From a checkpoint of a small transformer trained on Wikipedia: 4966 steps.
Each number is 500 + 40 x the weight over the matrix's rms, rounded and kept within 0 to 999. Layers, rows and columns count from 0. Numbers have three digits each.

# layer 10 MLP gate, 256x128, rms 0.162, rows 26-97, columns 64-127
525485501494515556548485433438446441480569446481496576440497441527487484505509521484528445501407515558504490496494488471415494495461517518465568548551487454537495488424541492532529469489509572
553470470525537515472488527497480493521552530504516445536442465582548450534497475418514533434497535487503474542453517431496424488334536511417452507467544521554503542490464518497562525577463493
476518481467547572454467519435549527510521580519485485426454522583561470446478489537557450514503494458470503558493491449417514521552553487487516527503499534523492467453473577493501502541559471
474517547495517533506484518555511453492534489547521466517454482551510538503492455439436497444511511517572465523425521502547450486504453474489595496535510481581528537480451541475472431500499492
502507484576549581508517481486431521530518566535549415434525426527513445543451401551477572505498464502468499536429477477479493470467441442436369555570536443561493483452434525480445507564444495
533470479496454582521470497484531624516436608504518539503442475534463481493474488489507537507499534526536500520482553489439485448521512478460551496453521489533474513476471488526500491488514536
463513498551484550499500481434582459495436489485500459523513496467543529463477430527517462519532544519468508468433541447563538614536530558476489525514587437543498475520493425538492487502510483
553485514508487509539501554575523526555517474524460440521502433433473562520435468519522493435524439494517506556482438507466494551534442528486462482496498488559528464539445501517476523441466454
503406484559544552500565452442419501555466533481533461538495507548544429476514446494410512464484476387491502554497467478453446496543423556461468549511518429447569489485515521469523499505513464
428472460566432518449435503427466514540482559573500510513487432517594554521471491465446457547496453528564504463535587481495477584527464523539515473551533490519534492510490534517528498535429604
555466510484419498589486528485490461449492544527503483458483529479473532518537431543474500462567517518519537525586499436486491438460490470497490479500445496550489481549589526416483508544492473
543525571477451514470513505508501507576556433487536594489540515498479610513595464468413549515509424480503500527506485530495504452437507436524545541490625576545559479515505481448480555440490506
502499494478536496488479498465488552544469513525515509503470506546468526492503453428543504479463497462549533482436485517546462493524436476397490466513542472535604568452534507506478469489499522
524484494541519616521448545485482547449491475492518513542577506513476538479582435542424473471497532493478537491566514475483523465515571442524491433548460445576543566466537511407448496450497523
523523493528512558452540582502492454491538568498504448503499487509514460519490410467482493483474415457405561473491496500369472522507495532497481510575510438561514484473586462435558514517471502
431498477556546465477511521490463543572432506497465481516435469524559528519460480444511470516527509506469572514476465508491460568469535497469505498510422470472512490492533498485456513482447461
478509513475497510514531550498542517507583477493571483489463458491533460575462548560526523531506505497513469479477482489524526501508456480513475528473516483567554541438481460485471494491430543
446484414517510455530521531468515471558435486530516481409580528504555499471388501421458514564545533463468528557540460504540495507486522507537545435530521529483570488538529530476462486484485480
620574439538542525533512564476588504474555478518563457562466488508498537496557455496516481516548537531480515499471492495408551456520481486498533458549470596573486506525489522525456465527467507
486508486539539471471476531402546492547465479477460485515522429476522466464542472545537480542486478475514503461479497508503524499495464499521465515461479489499550486543509454510459467495501512
500505494562507542563459589461497516499510498591486532500458524530465481446555504481546502495513508495557461492517536536515452513433512558469510458450480458529583527516464558404527548480492536
550469546498508557544526521548482586559495543504522438561502440501435514467537439523395486504466469436505520535508460491480451514554533569497498526513441529538498467457501538489509530543458490
515468487545559493466626518508500536521572511499534399481464488466549499467509499453485470504618480559464545458480442458527502475543528453444568511535465531513478529469596544490509483504437473
484483421502480449449547535457525497481527453558494493529525476518519475425553472543483512496493530575459592517481580470516532499434502453440458510475483516502564568522503524508489438483438436
534540535553477447446460482539509459553473475491406464431447549596524563456445537448458470497490488505501447505544513492494489509536502533516476532556523504514531474490530570484477436543451536
536417544512508521479510525504525491464435522591604522463511491571503526508580478464514499570484422490510562492469482424504526491531516504409577540471463472489484538464501446505533480447558497
446446522505500445463513553448539476504485573493539461501537448589460585509563468499512468434469518543576493496489491508431478572516565525487451473536465467499525521463439421547457504538519558
512477518510427468463485547489516501492510504508505459495551517470458528445542419580467470458507496521467490459436505451527495539545476494421463493459539496530454502474461524497503520482463524
532429469492485565496586502488546443524402455510433477496526558468497497428532513492401520432496485512557527465533520482524429462512520497505475471500458616496515466511524570407507518484439476
497437493515484498494516482474470509492509520563512555546465462476510501481452507537463463563461524441446527463479504488415499491466498530469437586537515508436558515450458404531558547561514508
528495408544543549519534478466517477551489498523455517437563460482530406557445484481569481536465497455558527496484435530468474494507541485488581455457471456481496509494430475420519499462485547
552430490443459503508568505491596530531483523453468440523561488543516472544464456478503525437509507469452444576456584504526455558522577498516453518555556485535563496504485520458478458566539417
458452473501480432433492520606491523443525549467506522536487423478515481547467470571548511543552536478501564541548557530512474520536478557500489498466512517588516484449522457528534509552572512
412537474555531487497539493451547535497552483466509521535499413523524432537508525533507522544459457478490522545561452519443512553517529433501502515517555513530544454468489573537489499489508502
475476535522457525461520456462528422531478521522483572500544456513479436489516455583467562551461481421497521461502522514488475518437531425490511518504434458485563599508518539410486549459532468
441456457487484538484477518494523494535452480536542431465450443532551504427526440556556506425496491542568551475524545473513449517498439462472448562548595488557495542507476456485509551542490528
469400529499437478559480485424535481458465568511498461483530535566512565453507489538447530496506505582576550510457555459522566469528507485521480509497536491534571527502564608521528546456479519
473526525522537449505491453520516611492482499503501516488542565515539470457553450440466499497483504579476471463513543484508505491483456465505478491504519496482488473445491464484506538495516468
503464495505505524542503482481549505510497521512567552418464475548529539518485518561504456555482499495495562390558489515506562447461508556462486551462533520498497540474500464511517534492529468
419544485506574503480427509505463431522487501519463471532473532494520480493548457466496450496511518476552516464488469466537446465559470445410544492576471485614518505503528429496480540463452553
528542541434524520536506533543466460581521448495466419528463489421493523553530473500488478449497499500469566516529555467491524570568541480529575460517491534545496523444501485550475521541446492
447439447500493521569564534420495527594464456413575503551546547591463578484516475456483492516520434474536483483508466480500459499484450508456500445482433524538530503544557538503512540507489490
498479482478449509475499520440460546494484529500544525453471552538570603417460495498528550547449555508496508433471496435457531441539529525446475436490409526502503599506591477487472473507542505
591537532543550530505458500547485521488563504533503430529429459528549446460464423545460444547550443499419592557522571496464549529539525408437532573493464495502457525503549503505486490490518569
514470504478491519431532505454496497458448503470477468506473528493482559545543422499522537445504495466479633501474509395521489503504443474497488490518507502575550558407531573534487514565458476
523515566544513528479550539455512547553477498484522539473498514503516556543509516468493427486525505472516549542516527466496502448446517496483536457521488478477502544435517502485459476516509486
495504466477483528442541452423543477516498528518506495486534582437507496504506449508503487529473496460558519493467536428481501500553522495551507448509533505493578523527515469506518513494482429
538457504590570512561592506513475500501510591465501466513475481468500557488428459536554440500592532477527517495540520500463508499472452505415441511469517380435514497468579502566494520492496510
525507520532613541478548545521468418558539472462528465467404446502472512552470495456451493503515462420530574468510477478439412586568488438484538518492539465458558480402463442484502488508468458
497500458488493537467566470441521523525473472453470452516511452571479503516489525458469434472530521492476526560492522419573522510470498535500500503503548512494514542492543465521474560488408518
541478524553515514467498437536440504587555577496473480519543512555522545573452512498467525467475516497431523473410537503516532544438499404463528449485505514501529543446513497486528556543525512
555485434427518526498476518543532542511508482490466515553504514536463466522492520535481533521500448429492531564484559457504475544497435563489542541398516497530589581481524475536419528489424514
464551600567536556558504491522418507468538532472503522462488559478524494531517454501523511472497494485463513535538503453504529493488473517483451499592530456574494521505523589531423427570485451
437464523543448519471504518437526537540500488471521517465551547580490471493516499499477531540525542507495570477483536480526497495486473498508537472478505484485529576425482532512609429433521519
524436448490480501443483520487636429483447561528451512416516464524500518491500448475505542515499465433520530580482525500482553569498478432426457450556480540538471491505456561477529500518513467
512513466542534521525525499603507463573519546483514459460562470514534477478487425480512486542482481461500506528551467572486506486418524526531536472522527495520469558456510557508514512513544552
478509539571598584501534463477535528513494511611480608586440473459536530570475449499498510538439526519493502567541465402518567418539494480376524397458461534547495524499554544563507451501519457
516454422567436536510529474529451521463496507567504467536519504531524463513517463547377507505504442461464505549435572496549514499474453451507426477502542599532500575504506489467472500469510510
477531499454472471549478531478467457411446484523452487463495485521536535538439448425466469407602486508479481507590499499531561576465484543505540490577528482528467488495510485522499543511517543
552489503507505430511497621478516487474460498489505503490568399539475521506385435476525471523508533500493511550491403553427544516512483516538524528537455432498442492555471499531454500508460546
488531489525512483499515562461497536442497496532535480509513434537499531470476431528552464514435483526535484474520508522476476426484524522516498451557438516545535475534473549504589488532396536
561509565516517509483476472496511424497475505582537551498514547581564530524477463462433484477481564511477561558475531488511502513508519517509479485547506533464464506494538528463484549494506525
516547482455556496489458536561536554536513497560501513522498514568495529506523484452524465502550522462538457549586504487463534496508509485537482520480435516517533432555509475482526434553461487
508489555501520563459530475495484397522496599531468530515479514550572514547472489492413536472422419442536551412500542497466535527546474443438451504508521442537543534440502529520481480493503594
577432423477513521508530475405537509562505517520509444475493416491531589529484465508518527501538448517526538518486522420547481531522494546477498546535460569560509538529542514578515579589527486
457508439499569478517580485557558438505530508559452501534468485477533521485544475437511538454459496464438476509514523397473541514427522462492516482586551545505553491537485471489465556525503498
470490438478497515481520484486537485537518455508513465515432544532467518441483516569441527571488485449485525476509540462481554528441504532501417397559482497529551542372568481492567551454504519
533515419528460544451515460505469501486484559550483402441464494513481544536461467493551489556475513473460515555493507539458561494496444541467424516512550430507505485424519472454478520517546464
527509546554538580522544515449458488506517513479447500421488473497489526526535489536442510483557517535525454518488598450435495433499468492581543455478506464511550476460550440490490467458464526
532479485517536496511498559545509580519483547458545543527506466500449472430544479527495483510473487536476491534457489479469474533531489507516519553537546506491515540491417482497482509577426522
637498465536510479508521539434512548514564536490522452531499513650511585478506505570563466501491528594592496507535468484485546526494551538488559470486461465540526606497551464425519535520565449
503537425566485514502464539455544446498436487500470480494487516541400523489459459514439547507508494503524476516504643549507551479535551455413430492417459439481457548498506495493503436460505453
# layer 10 MLP up, 256x128, rms 0.146, rows 26-96, columns 64-127
493481526475445463512520512562523424502463531557486482494482492577590483521485499545482553548511503494520442525437539507558501497479472536533524458443504443464474485541460460460550485510467509
524518492538453515523437513506550524551487483574523501485498457440452449436547509535525501482578514448469510564477527517525590480580548477510498501577473510575488438434512522541543561445467520
509547446539555537531578495440543504571416481518434479487492502477441502547479487543523541494526463505514462469472465499520527519617483470544508526443509558458486459403497536466487502472462459
430484438482477545493503539484519517478497488450430526444535496436426462451497509478484525430499486452506453484551522520479523489434533545441482486491505549552523504469451435490500557477465468
545493507517490535622545450458546480530457496556540471480514568504481505549466493465584622488567515469485449528439475530500419543502569512535468511456495439517542442464459550611499507554624467
493545494462487553512455491487480593458477542481502523469510436526519494501540499538567488501489521478499465452449514498512583443523578532547563460437486483525449509446475508504539483477537523
528471574482460437504478513471460382484523488551444455483509483491505451487549540503456506446523460508519511469463441548522481483550482474502541528435417555495494524504511501487470454415447485
485600538474527540489474502510538508429567519430520508512448495477486426562529462560483517479515514543524510543500538474396504500586455515483480525555485503511485444510521542412525511498578587
534413497585495528497530461502485460556517513492525546458542577432506571506452497483490465481507493480425572578547454435511542446471394520501512480466483509549561466514466462524472489570528435
495462435568454495566515491488581541516506452446492512450526544534508522457487520595497472401573533507566500524508508463532541482444446487492428463453549503475452443515475535391505535471487516
560494487423468519484498504522492458504491528472561504419462477539502454432514489516512563426554527445477573457564544469475498507566475488492523491508501569507512469499497461529497556418496511
452490460495557490471517519491449473428580567532481463476516527512520437535490565540495534543519620497493503492478568512469438436523477568519465596500483517487484495502522508526530511504463496
582526452475533530427507459546515491400504527547554535467470549499523497495536469452467442562500513516507553493489414451452475472477471506493522473399492441496555464514510512476522517411521477
514521495448507522486504445520571461429508433466472470541432522449574497499446498548519503496528479509612530480450572535551504479459511466500504481455498546495505485523468587448470462496579477
473503465495591474407542487483533437526411532492499448568486499489475479450504495602530456508465545505452544445491459513484504430410598500485539554499527470494513506495486483429510506447500469
390604523481552468482519489475486507507474432542443492563407464478553487548457540478512455499517506502471517503445535514548417516501574518514485477473397420460433466501517484466409464494449453
486567507475497523527449466492523511501542451439497480531516500488481549504481493503523514466522478528593459499540491484499438566520531571484508515520525445561482470538462571505542447473492487
459487529542492452508521533394510516601474535518534480529453457491410515494446513493549565538498471453499534451459506538496534479498472462590461533462539417533539509497526509493499501448449518
499543485448455490491426507513437510492520514465532513551525517566477526514526459539492513529509445482426438554525552476448582528478506538455453435498456454539429482407450435480519541495518537
506423506480455461489536493569405502484440511504403468542511543479438505500523480515493529484503506516427527458588552536489506523491481491483567528475526509503532465540537506527422588479478496
420519446508548468488541437452533523578489517513516474473500543526581508496414483531495451531513565509460510531483521461454469485473410460478465532510496554494482480492593487505493534503483526
471426458517474416494436483455506509523461543578477509475471504585428522532567508518533555516527491550492507491452571538490572536464451485478420505463569509521514556488533457507467476487478508
547522547515497515488455534513506503505457450532601544462500510496520500530505523501452533501535561517489478553538497557506462538524526492513449503501570549508483529491401421455543498498430517
516474498587493535463497478488556501405521512516421556526496566404470519433550508433522473535530491497427557513490504445459582497475520521509514437480524475493499482521427540423454522490494469
422466562531516441502506519413489539484529461472507552491520488449460568508441519501474497467544504524552538478449430569506478532580494570541393502547459455501502472453522493472519474448452496
460498530512501520533505497468458454454507543524572464467513480518507503457505500493491561480496510504540517461504525596600461576485500428445533475486547560438546511551524478533495459452515448
471423435482428442498541522482579436449518455518458559548538520462454538512515495522567497507521499495544512540514484505489557497513509539543454485491455379514437505483498477562542491490514501
555555443479545504438466508475488552496461501521531544452456456542439483481532506472504563460495493528469474596451531550521492550490506478478485503498518509459510488507500517467535471471451464
489470549540574536501578554452547442500459520524482474538435497429429456438496554486472534458539446524461446500583539530563570453540557474527474488592482527453423518529466460450476504526506482
494443494519478478486475560452508451471491506505486513469505571491529511457551481507571491439545541547527485539484418529491485503530495501469427525472469479476567452577482532522535549418352478
508503409563536466525464485491399484460407579443496486440473476493509448468573513490521455508552504544444556494533392417410452464517533528455462487427481489454525507482512487510404553480528491
494509509520513500595460453517495475438482503509489444512467475580488525551516464589555538468520464493509501446505504559453439488519510575496474551497540455521481422529514587523551563570525520
484565511465531572531477423486472566537438508441493473474523496489501498509449472453520584478499491505583510449452500471499507496489464555441504510507545545555519449471439523513508492527506474
533587574561463497468523491526535551477537550446514470499441454502474514530438546534508550491511521491503531450466500417432483549515461483529528569447483464523532483474444468567585464506522504
541474480539527492467502526495426468500519483538470507600531489529444474482505500481499512586509457524473476440543453489504512540473468551493509584454520484476550472444489548501470484530479452
503542454514490523505439477490521502546458458439509475506489454479559497529530504500475455502588555454548457437487472470553568528546472482534533504513502571509478430516486551511446512515410492
481554450484431532461532486522546522536521536498485460458537498499561479506576437467475515463569482565471519475494481483519494520508521524528452421509518579479554460465511431491482547563508473
543528510454430525489527563514482519523542472488491492458397459482513529589464563559510511502445435436492491541518436506502451450485527522497497512497522496546487437569534526544519439564456483
525486500501529416495601535474485529441471523565457496493482517516479529532437551484526484502520530533559466526547491521494506475443556535509477523553469438533507503474507522496554532503466540
444480528522405570511546496456526497441531500523507486546496518479440509474469472543497536464516484509480496531533523427619500473522466529569510543456476491492477534506508581490549500509495465
569557472520480521511497525576546525554457477503452505480514443565528452415550473437493452492522540466480548472515481528512548476540496476546448473522523475590445507526515491433522505517598532
497460524503518494432457534499497551527522550509434476441506461484518418542476487480576521532479505505498449538444594575493488503525520535545460565607478458481536531550478402469530453523433447
446521501497518552533485493536453513494496419455528559571500612528453485526541499505491500555547477455428482468510541438484496520475529562474433531501482514504506496537491416496437529498519526
477497561457463489506503432341486528510498461490550466504446485571506444525488525508509508473454416530472509506563480521444480606511440438509474512551523492528518507517442481491487483516475503
536547413496506523460476509490477443562508515532466460538524452472433524464538577452477513516572547582411517519538508499500561452551423453352453489524517570533482517558515512514470476407539525
531566470416525470466475491489552512533448514475561567425516422486521519585460563484531458476499516451497485526472490468502560480552545515533473465474526478528466486505440495496446515565524445
526464449495514567512426468465491511493453455510459521478480517477507572477599521483436458488477478522515560478506457477453466527436436493484530525436515528508510417442469582594478527507515477
525488488510450541498499480507487579384462509511546503488524493483584589478493471486570452550410521445523552546462485489491582430527493494503548405503498547466451512508474544532497499538491478
573515491542417490495482476547497518505510452445518437533629502437425509479555494482483502422481563476441466576516537522485518514517506411427490536513520517521468522551493518501534544477498542
460453406570509476566475541510427456468502508509509493492533507442499480473531481555524514581555544538492504484547515506489506465526564553535530495513461467455515467493505552486443504512523497
588495507471520492458480462513504562542522506466495493458473431548505472459459499527486492614405548464510513464524485462524412454520489459499424514453451477531513474539475466397467591467496520
450547466508507457540479521534476513425490556492502530497529426444534518511518464518560477540530545488494435428555436567524515492523528456485490462551435525506475422545493586513516511551527486
489447475500494462500498490456519487478496514490479510517485513487470474435499531554555527465508511514531501425472504526516508549527509465383448530455480536469474446451412536518521515562537534
539504499535460448532476430524445491460543484464515435426521537486486572548538519465489511527512520473484500461509425515411512541510570491506430526516504458551459510442507519529568537497482517
491457477482501523488325536501463470437498578487495570523476486537526509497462533506511467548501469519395478478555558480465490466499439519464545472522547459566575529561450508473405565540524447
573541520502531497496519493482597449465498471478485476440501492458519476459516502547442507521467483482495463511536516531520523551568586502471490472385519535495443524528495558448554529501543487
432513527540486481469511444427542492550533557531527502503528490510433467473472488468486425502417487407407492527496516516512537439496504525467542452482478549543409481466459568482417420528560460
478459555453519479477462568520534453484482479461431431552508506493488513449529540500493506548507500516574535518486531549514483539517550553479563470538525433482433518498462543477502442466422546
449541506463505457489454475503577599485549487514520488493454460556559481468519527532470511451489589548481417543515424532437478437509470451490563506516527466539531468487528482527528543506490527
493440511500478456418521449562544522476527522445461476528467514551429511515521468524485471512468519465491497454539542467489572539526468502451482468415467461562485522486558423412456469427548446
487483424534552530535480513515480493493562413530459506456560504525508527469488509484548514485467396572513488469540549462560507564458612494545500512533462482478476541545482430494478592454506529
524448495493437518438521523498544474559531486476489461521505497477482486481430512501481469517447444546497574414484529529563503497462517455477499389445477550452471525473528477453441527496538578
470553562573566475523581481501568505502499487525472490521509417509498482441450470417476537557493441479533514500463489490489540478540542526491522509511531530537584519457512577556513509489513474
457550561524519535468514458520396538486502601570465567501568458483524562452460530508495479513490450504495542437500493522492483474412517470592457610461433545441495487533531524493532554519503449
482528525593502428492493501542496491543522568570599489497521490565515481472501478503523491507449498475464492499490466575437480453503444534508461454473544470526598523461521491403486406511445535
448453476511522501578480435489500428579431504547458438516534534512454442537482508533505493537502589572527484544498479526489546503569494501500482453452532457459464442511507543483477477578473477
525550469494530540458470446463512560453497450385546429605532557459492445497572506454467502483467501457500497543512440565537483562486547452481536400444445458521455504531514513559484520501516469
545470565484469521571534533457528457477478553472496471532508495524485516555509547554491520538516463541550442529437553494464529491468532440473527518561502505479410447521499491440476552550467478
478607439492481463531456526468465547503488492488465509638452501511537450399525488555540551428563551530556506527494501497486465545413555520491530612473469463560510562535492505443494574526500491
580561466510526483447509521461479464457493509480501485460486494498471484531621501544502499474505546578573528465512481532514508511474472511475507535571574494556554544447516489538448436381514502
556488513581540459530510473459498451463471544569463552497479460506543507478486514544519487503408538506443507500494478506437483495448567436505512433495449534495510474515501512467576514510477517
# layer 10 MLP down (transposed), 256x128, rms 0.144, rows 26-96, columns 64-127
491507469532464481491542505521565560536455510514491530577514535443569466474519431516470449491526455512463606479499508514474517479550458510439470453520541526534528535440502542489444483546522465
482477394487519525440519418499476513454547503456456446511424498541478491548487578483536522486523497463474506557452558539511464532474467532538530513515510472599543493503544422425491445542522562
495425517573522494526472564478443499580433532493482566557497437508485512490517463534468447532435425547487484474488509513531467496513598507459427499479530518462494483496566469455414471466499426
489562484466474479463437458544491419433485535540455529516499483537563520410538410452548538530525476493542469485396521497448568471470562478530522476579458484553586489485524547521493462524502399
611536453450485474527505515472517560477510516523536508430558531491463538429441483481507500520574399439512457508486469536461481501587479504507510488506456440480478452449500425471560488480545526
485504525481438493462497492477473453435485494530516560482495527389494475472487492509518513479477529488485399542508512493448479511503467518565502507487474556568461534503452458534431470558463445
459460547463489497554495437467499502497522413446554488448581501552474555483441508431512509560520491519507496466530504524432513444455473540557533493583498509448496489457492499514515487546507571
482476500475435511481462480478483513488496508371521535576433488529498495468458528519456523560487528527536488547500590475532462440577515461470523535499489473450522565489482470475432510499526489
479520462560505549565532488494415458519491489504513489543499517519529554497463532446480484447550495417424579491441511552569435494472494532511519512502551472472532425411475489483558421492511451
470463485435570499552467507473467525443487558392477489485535464479509519517491504524576527536502447488491471460490539541550546519487559489494462566573486543494569498496533598481551521482511486
541473483496495452488513465493455450453485522496434477525476517519504399502514476470406478454489522419472526469509400491497487554494397520535515486555480460483537499558537491498506531510529469
462500501612498473547494520452466505501522478488494484521476496476553449463437524518500552498505523456506517560462453418464503555463520510507474457483469559488487506533501538409517489547461464
442555454457498449568492522490502537465491496497536458484448513490571511507548530509566542568570492534460414501435509477465459476448514522521489592492503574519496540514527445463448500560506553
515460480488462528442504467472543464542497455518558621502524541530548564559469526496454474478519509459496546494512539525517502540479553536503533515476465479544479511509451495544559462539507507
541465490421422495549468531480442557445525446496461419477513451591489488485508499561511544521456495488487528517457452492489517523413471453486506466516473549442521467540498547472548467442440506
537526527439490467486507406524525456399546539509483486558541565467424422499528597495516546459448471542427452513479521525536533433470413507507497543494481525475460528491514484494533477487511507
535487494483452512518501541515527496565579549515474465501536464500503489490540464545478511568437542456480501475473504506494460488559473470456518563479497520499531486518500465545525530451490426
505592515597444501487473513499538564495457516530501495590486563431465548512427494471468553477494530522521531457426525527500459499567519578473506516444566545381423455523583482413547488468494479
499492551500571491378496464501423510540453487490437521489521465485493588520569458522462432531534477460438581537586529430487576446480415566446491469399507446510516467423469506456477486458474474
534476520429521447557507486536561510415549495542543499433526492546511540528446557537548496456466429479525494534470505467526553498479475510507545436491476513522500459531523533517541525495480505
465531507516538419501507436559500473585491531442537496503552463564559501550519494511491524531537469490516457515536518461514522419476496502552497536565545469497455518481587492582458521460544454
474492496497520458573538577432515520523487529548488457467513507536507590525507497462560469492533575516510545487432567482509501559501516507460460536458556392490548552548499458423539509468527502
519473508560492491545493525459427513502456521461600532542501463456570531521455524477416480422495533543460530548576526463449518548564473463485534509555482480540511508448513496545545514513495500
465565541406440473554523538509486552491565474490516556508565450511491498488621529500511498442440517491440487563531474504523430573516518470554483458486459511482512456510494502556480484564528468
454487447509517445481517435530550510497465482521471453477515518468518551481527401462526410525498414482493449433544584510515436479494546510468536496451559515461470461537517446490569518446543501
608541534509478509551494520515466474481497513525496474558529574435548521517518556531460500533596524498499573480518436501499496566508494516496547479522535476568490464503484521528494453461490505
412479528531462531485507474474516534420574447489472484481549459492525484540430485485541528518510533478526472503512466525429488509511459518428526553507471474514487539484447459595512582503460464
503473512384531500526526497622542481469560457505498552462520469533577533478525491435502474467565509528507434472460583509517470495496486538535494550485563490512507506471516451566484543430542534
561489548451493466514560504486590457517498462516442533477499450453460456462512491576501565455481558548471499531530448532514489492423504605483462501506486486508441467495468534457527539505503536
499458433447471571467456516491498569511547566467516460571520505493489511548456484506466535535445516566537505506519515494502552507578504454445493470514529520560567516475498520418481507546491568
530552505504553480489537557520456436538475556475548555506523514449456449533522577516508515509511430595491532521601391468487481517571473477485577521499525506515511523544528452535522480442470513
487522521412510521469521434435470524517522489495474451535456574473541571491464475443523435519503513512496459511564490540462397503487420532461468474527471525529504588507459532505529482542409480
542569556482541545494550498558475490445495568478454462522549527510445465477472517510483513484496560484577512465489499534495497529446525496504508466468516476524545491555488472560496565444502461
566491535514472563478555494441513505452438529534547456471531486541510546521446472529421506415596466473563460525486481547511482530515462538538516410470393529501522514496489482472476521494536550
510601531462493563514452500474515556574544527497510495442560491550542473524498476434532490554536482515534488505552501539494550475522498511476576466514504538467505496473549478454457553566499537
518490436529494552499386568499435472518518474467372485488523487458521527527529484522430518475539442525504510477456583452445501530528513485471501552458555487552468556430470462472525465547500478
495467492428506512550441447458456632467519515539535448550499496546572529474497578451527495538486445574518441499490434540437421517424514466467497470453529556497456546596480521497502459484491464
507454469490523481503511467529478507493502466502553462462508522523543549494502447530464555491498518556505493528488546496405525522513494476502530536515545539535532544497531465510535498483476527
449454529448535573527452529520533503481569546463513489404498432499484507497513514585539490510456480505527531450537553531550533551462490542444490539480545481467539483470467480589476520437539503
526425488507522489492484499441497524480489444465472481463488520536460510471450426489531521481488437469539521531512454515464508461569473506453520496525450471488479564488509482436483457544491526
496510521424468502490487578539479427517539466530535493537425481581450596538512492534528477525520478485553522418588447496520544511487543483485527536527535516499495538511485481565499536480507577
502468560500474571516507477424533538459488552554503520500514527509458446469502462538553549558429492516516452561490498561523449490562463513564407482502508539478454524525497512485507528534480536
473444465492492503522544448503561453508457458447527517495468572530491441512505501468456489555431561581433406492437521461492574457527545470531442505503469518475534490518545532446474536524559524
555475537481455492519567532559486453533476469395479483430583520547517629465618516510544515535538539467511518456488503525532510531513491562536530506474526536464493515550534526492513435453551538
462489479448528513432452462551534518527509518457456506574534402462482480498507578496432564482558476492436498538525480510455505462510446579450427474562526458430485488494505468481539555501480462
479500478517473486580496448537512523441490446497488527521506502490528467499480502495540560517454504492457399443458523476525578514533435468535431546527465480516510480566457561465498525478495436
505532519573516545459522508518501547547459493490532540493510454383533490523557532477466521508451530499445519478492492472526509509533471503522513529513546546536547493463567469481482534533489485
496546503519449474423494551466461512436447486518491506531510561521516486475538486517526400506568464369489562410521477519506577504468456510451448488471401565465520500544487503497516516504462456
461520529545496501479496528522535554482514421520530504555501566522559551517537436428576466513587500472457480543571486468478448559384456515476533499502491523560495515513559495524562460482421550
461479470506529498507458510489444547490508539516531503476530524519483523514459402475519471461558472522483511565559508480534557452490433505507456536498499449479514456572502451458457565475517535
505486454560499457483491437520479440537507557530492493519486488549545421540498585478507542478435500459429497481597535447474425446492497543530488529438510492497474409425530447467434440526556561
482545513518458495450478503451472499545495518529550504493491562447490514496441453479497477532559541486501543562531507467482472589472492531463531439459489528568511498504509454459436514544470430
529491497461502489526487513467489492558498533566415547472537463506493522510499476521522474437519458518534489476453548440504483536477431476521509480471500481521545468550493468466501486580486508
523442516464460586495523479520483505438532495495616467553520489507462460510394518515484469517487539505392487516501453473545493494497469497558532519473562437520463504461487418498511464541539532
438508491413433574516530494451443520486525480456571501607483518469475570549460465541483496488451522531533450463506520508451472534476470483547512467449504469555531498512478466518487529486488514
478430505476457499544491465510501537475465466514517516509493471469480479497591566509511533488507504570585466429439522473521507553533436524504438472530442523545492519540535403484461459493487507
455520497392528541529461403538473472508447532456522506552534487496475501509560438486435512432531466524501519550479502550496449604517449505617527507524517461572518486500475529515506518473521483
515469557478497558480519504479505537530520504504514550478495564484484497573531413466478501483501574575431424444510583542489476504486497452546549503520509518464470541421553597506492475547443433
463561563494525461475506478555529501485545556537469492540524459491473527440503519435483492468510523489397504487485588519457518420594511436552560452452512516472557425491445465562443510489522447
487456472489497539464583515525507492488526535510473498512556513485531487509480508519490496501519520462454507559485410488489579490513427531449526567568488468519494529525538521481459453510552456
508534482583587487541522482478552478464496403527469536539484518546524516561493571442519505447523533468534561497544480488536476512495507534475465480507433502500481500490479459501499533496530439
523438481488533493544440423439459439499488447475527482430531488476504453471448480514468489515510469476481452501488512484499514525471554569512525540549510521552518535467526538446519429526488422
550517517476512544481510546410492550500519548539461499446460559542484510468440434488548466452501483473493498598565467492478504470523469437517505503520469462555503478444482492495514544496514481
582516474574473421586505544549498483461435515507493424495513475526534504455574517470586459513563550442538547570500463488511558451538581519438490546498530552542469490458468489473505447546486498
524511478548504540488532570499522527528474498468461493480484553567559577551500421504409432404478547467558469579551452526448503565493488485528427457557499452489547515490496528472477504641507536
485527526520515448501527433487494444489440568497509449539512456447448451506478474502464499477523498517535468491555445452543506496482459538550435463513451497484423500463507541484492468480488501
545498577525575461485513440526562477552447545479487481509459427444539537518510601520447511495496535497535535513547511516488505564467479519494453551470507544523471505502495456509493461552601585
469428537481506486468447475481451519472481477441449506510510420483481452550462497535426483476486553528464451481445569497523564511488457494518442525480520481518493608531494504536553557560468503
538448462469511466489533533514466523510511517475575534452483513524463524494496476518502544451530458438524471522573435486428518530471483554581507491445475516503424533503509539548524461548469587
484430532548453510457569465555507483489466477467497515474558503497528465535493511517459531550541511595448471445433505532508458452514531477437449480488488498464462414505500455479440484568558538
478476511565468462532478538492462460501499479494567538583544455513558495559483494549424563491482581474510533493455539560500519559470488515428501512518499517595486538486462424553550471541484431